config.yaml
d_mlp: 256
norm: "layernorm"
norm_eps: 1e-05
positions: "rope"
attn_scale: 0.288
extras: ["some layers without attention", "local attention windows", "shifted keys", "gated attention", "value embeddings", "hashed n-gram embeddings", "an embedding shortcut", "learned residual scales", "skips across layers", "capped logits"]
lr: 0.00799
decay_shape: "linear"
train_tokens: 132700000
steps: 8521
Each number is 128 + 32 x the weight over its row's rms, rounded and kept within 0 to 255. Layers, rows and columns count from 0. Numbers have three digits each. The size before them is the row's rms in percent of the matrix's.

# layer 3 MLP down, 64x256, rms 0.134, rows 0-63, columns 64-127
093:143080151139136063135204081075135101119160162146092141096137104120161115118093067120110154130058128141084087131145126111104117118174098077126140085120109086120042193173136143122155077156097136
094:130113107102113157101056087123097121132148131158073096116134174058130151127151102120145124171112101104189154166167088154068107088088092124110131122143126079162177114081112076113076169135107095
097:126139139144148122188093111107198197135188080167084148104162153089212157094103113133097115186086137138148138139146151114132192141101052158142164084149174116171157119104070080167119140212141164
105:131158083140130170167091094143090102130195146149165127203142147158158098149129182159120180169152150139161134160092129195173208134154119140116150154130079110166194162152094144144154140113159092
093:138141144134149119134129136190161103127158122176154107145086155070095098119092120118133170093179141144103067128074142126156142162120155165090078151124184157139155166083116083101110137099104065
089:124093054114127088100150135149025166125110146091122155101127119145175188134112164097132110184104063119116123140151107123130097122107151143154165156134171121155147164152161089142112146166147108
095:051158167133146126179143113149054134138163145121196090103068090219084116101156101169136176041152136127120114154104134134091117128082138176122065138114079119136081087132052125096144131137125158
107:138167155088127189148133122157170120175124164134087071161161103108105112157127142083113111128098143140133124170139169147161148149152118153146130158160220109110203141141158105163095093171128166
106:084123094174103146094103111054124115083120133160126133102105103131105095084108074119071093161124137144039086087120098161110127157063117119145148131140134094117162124120113108117078134121103092
097:162132086103163126111149145176117117178114092171118074161116119057205132127150076156165106034182250066152172147140134114192163157084103137114139118113124132119106076127128177136149127102121109
096:103158043164160138132146137144136164098152137109132160055103113145104140141101166193123126131117183056112138165088122130194093219047116124160129126108125119077122098157093127120123106056122153
106:096130146147081149140077145111120154159093103155137127162135158122095161122164084123166149139158187141071138128170066153136133134111121168149173174152084126109123127168136185180122110141107095
102:142102105141159058119126122171154161169127110128113156151130144087097119096132076147158117177165105102115153080150086160131126106056165154129129169083103203127070129080098119107141093145116182
104:106161170149117166169161106152132187154089129082152108122097136172091143148144128103105143179116118088235114141107088133171128100185144127119154164152045163138114102184092090100133150110158091
099:189130151123140129085132147126131150068087091099138131117165134136126145159156151115167159104096213145132147125133101120152135146147151129183169099127193145139126108089093108127151123098100091
094:188149113107112147113108064072139114127123142151109127181188098191101153150153109143124078155101159106145130144091124140186132138163114119114158133120104113138163120126157072152118162138151130
098:163150156087049121127089123145145128122141145131141117130148141152118164097136163140164145055120115103114101108146151092187143059127099156094075109171056228125134155106139135116066090126097140
089:123121104114152110149117134091166059115099119148149120092187157156064092118122172117081088170163152121095126139071081157094109103105143126114085117096127143175152110134092144166137156106142153
101:141140113119105115105160081142142096110180145071122092150139103112106102132111116180104151043119203114104147159075158147161120101109117171133149149160130105107166162094118115097114145117156151
099:062128085139104131134133155090115128095136117109125154102143129075131119142108154143098121173111049113039124139110093128110111183103178156119104100131071120126111109129080122122141102149121187
108:139103133157078103177140115109105114137122087120130135135096124096131156106165172122119157082134094165134144177084103116134137152145139140150158101144146141129119115115152119158103110176170069
097:132152120168089045087091179133152116111128110131142162101149140129052058122110142141131137158185144127131118126193145118100105127123125116115080121139091115109122117173153088107126159095152141
093:120157163147143128136085141185099151157181152126127180164154104165082074078110138084132151082142020113093138156184139143169126187140136100208147131086140117155162127105179147142146113102138121
097:161103149157087060152124086136140098184127145121136125135058126120121125127194128099176123095116145167138127122119145040064158099180111117048135149153072120164128127076111079150129130111173157
106:112118160132168150150154109142107154134142125208107142117125179130207135162140109154124150120116110137182174175071140144111132144082130124175126157127166109156128136187125135090117163166132120
093:076177090129139086088123132095100151118158133137103177110114169149159151182195128135134073118133196167127103177086131104097147112121159155196084107096104132169096122125183105128073131130113144
101:175136187122168127129142161113102138131126101095120134128049164142111126126173050125157140186110199158116135125112179149174190076108160095107143227101142072134090111081133103129109112115120138
101:147132112146184121163089167142050129211142089116146068142103177141131115111192121102170189104117103138146138135161208126168143093122237120057109139134051164126103113114115171069155149108168103
100:112120082124076116118141087136069097117089098175096115122083112154093155147079129157148096115151138101147085097176090129106114151149135113142111165104186066130129180164128159068171171068130197
100:184117216122077144182116150160198128145103125098148141101070124144157118091100142130142110179156171096134113131149142134185151133115163182151133085112169158094156062115122132154173134156112054
104:122123207131165106083117128113110102096143149108079127128168107177136105118066087145141098143116137146126142118142111120110115146093127045150148131160177144104163073110143096106087077103117151
095:119142081123113187146108153086081157153177100116158116123141146101134067174122144089170113100174141195149145121132219166151166153145114148174100148115144043136116166140179096160189129174137189
107:114104180164153120188110090142140141152161170124118140126111153117136175094126180130159156077115087097177151131089184127179154149150100102094103127096155127137152203099156112137167128146166107
095:141139133164143112088153141136160103132125125129130163116108112128174130119158117139133115110075148194124103129191139148070141130114099132102133130085146109115087156093166118108180164086112086
108:140140165160099099055129075093100128135127121069151126100152095146142159124111162085130119157141072160113097085152121135088091147122156145114157121117125085108091152156159096143192091096094155
099:156113088122140137129143168093167141114140099181181139077147116168087104121171124162093105132104112114108127118115123067107098119181115112176120090137127148080099082095113156136057167094130148
098:104186217080170107132083154168137068149104139106178189154148132136170165145107088140172167155114176133115142132111105121126114129156159151096086144118133137136094140136179133168090137107147096
098:128176123139091148188156188163053127148107095165139137171135168096138158126122172151148113134121128117107142101183136096161135164201107138105095106150114130132090084139119142129169127155118132
108:066100144115081164100150106092164112081102135182128179145106116137189152228177165122126153165131076141134116100160061122123091125197147185155144103139147077146128116155119159117125211138118061
104:147132133107058112162158085178132162154129156099150160105135148123104099125133137151153147116168064133106156109086121129081109081148154184131135130064101176133153163096114128086135111166149105
097:122131136130126085091149133143173114085116165173079100133121086109119091126089120160084140137109103111142146136111120111117131060120178097154131121100198158132180098120119176102128103097131113
095:125120089130079144144112111138105144093127180140097116115092111149118150124086128119123123119104105147105141043178094129087133104137104123096170119058125128145100132096128117118207129165115167
107:172053104089179174068103093076153109064064094067113143123144132110154111150092097140182116130123094116187108079158104138141078094119120102094106107125139086102089085157091143148133128104124141
106:130087071124185123142151097149185113157109138085089129116135125148148085125112138155123109050117089062150108103203134136120160087166159122115083121144079117154144122113130132134174205128167105
100:148113138110141115136073138173137153133180197127082104149112133148141126077130129156172155108165114113137160162102167116084141140065081088128083149128136155115117144070148149138081111125081131
094:116150140090128170163092114118177116125124172159096129183124116146132134115117164101146095049090080135140172168159144126164095137166075110171138162154075155204130124130194193146138159146138080
108:153115193140098177190169102140117163133140113155178115158148128112074156122132094122101165128116167209161125119149175115143154153131135101139150105156099123095185114180129096154067131118082241
116:145145077108137167047140171107232084085092114107151120115155098113127088149073109109122080126129084134115104155066115125060074085121101118163119080176145167134057090101125191127095121124126149
117:128139118128110144061095152061099113056157118129131078145080121147102165135054141097165065123116131052109094148140112182114068127096133102123122128112123179187176177160167117168122163129145092
096:121096108123238172119186094131087108091117146066143087122121166155103067153093140168085176127139039159129109134135157087190145090139131127098082158158138131112184168143155133122154099164107110
084:140163101099096150121184158153149102119084134116104117096140077108144136181157153123158099191156133170138117088128122136110113214141175164105158156148165098104175112173120143161159137093112080
108:169096150126146164160158151164165113154091182159175096135136180116126105141154090151116160178099142148136157131131140074183164174070139122154162130170184084112120135128094126088101098109127163
101:124137100138116084090111115148120088115125155053098126059129110110087140118117125139108147188119111105159132103162106130097147134144120094102143088150073168150112154118049160118149035137124134
093:159187160124152117141127154102131160149098076138109137148151145071108135160195160150170161170144182134111161111117171134145116155203091135192101130103151187095172099108139132149150139148162143
097:105076139152192158094195173149138151116114099124141169145174134126119142179043131168092088123063154052148126131140137167133179119109159182119149106114125115093150114083094143099140110112156163
098:113066040159139093129112143112115169141092127135133124160071148129157137068104065131046120092166096140100106117131093136106144093176115087145076135143166121061101172143111128095104090138148117
096:068097161128096151129155111115134118103121136118084114149107131093184071117164094122119137108122127054103106146136163139090102141097053117095190148100152108124157137168132148136164090140146132
096:139102045163115104127099173103122102147145130108095106141137153159153073111102093101125120137117068158137164114100087113168147073141121091116141134153128113133090169126151136100124094086165147
096:102044166145112079148143175143116151133111184136180167122126124138175157075136109084135117096168126104081113110128168118088104163130146130159156188153183136118103162155155117087150149180099166
102:097117174089163139119106105045109103126077065137136099166184106105173190084096187089092101125107083116092150109138094093108073171108151140139142107202165116128150160181133156133150129103135114
117:109177132127169080179138157183133141184156170158177130136161118120065142148169150117118119140182143165152153137105164110135165130150113112118111112100182162122136117181203133137131156142086123
098:069204140079124185074128133110133153103070118114080120088173123132055090110150128092113121094154151154140092129145131134133097105129080108069093146078032138099056135131135125166074096106112123
095:106097090121120129130114149110143088135160115115082137097095081103069138117114121076103065093117132099130098161102098131083120140117114100096101119110157150045071098166050136143060182106069138
094:161167085134137157154142204174133119143106127143071095164142056104138164158151172110092142147133162186150117167092104104114142037147132124175138122093161135134169060137093099141078146110159115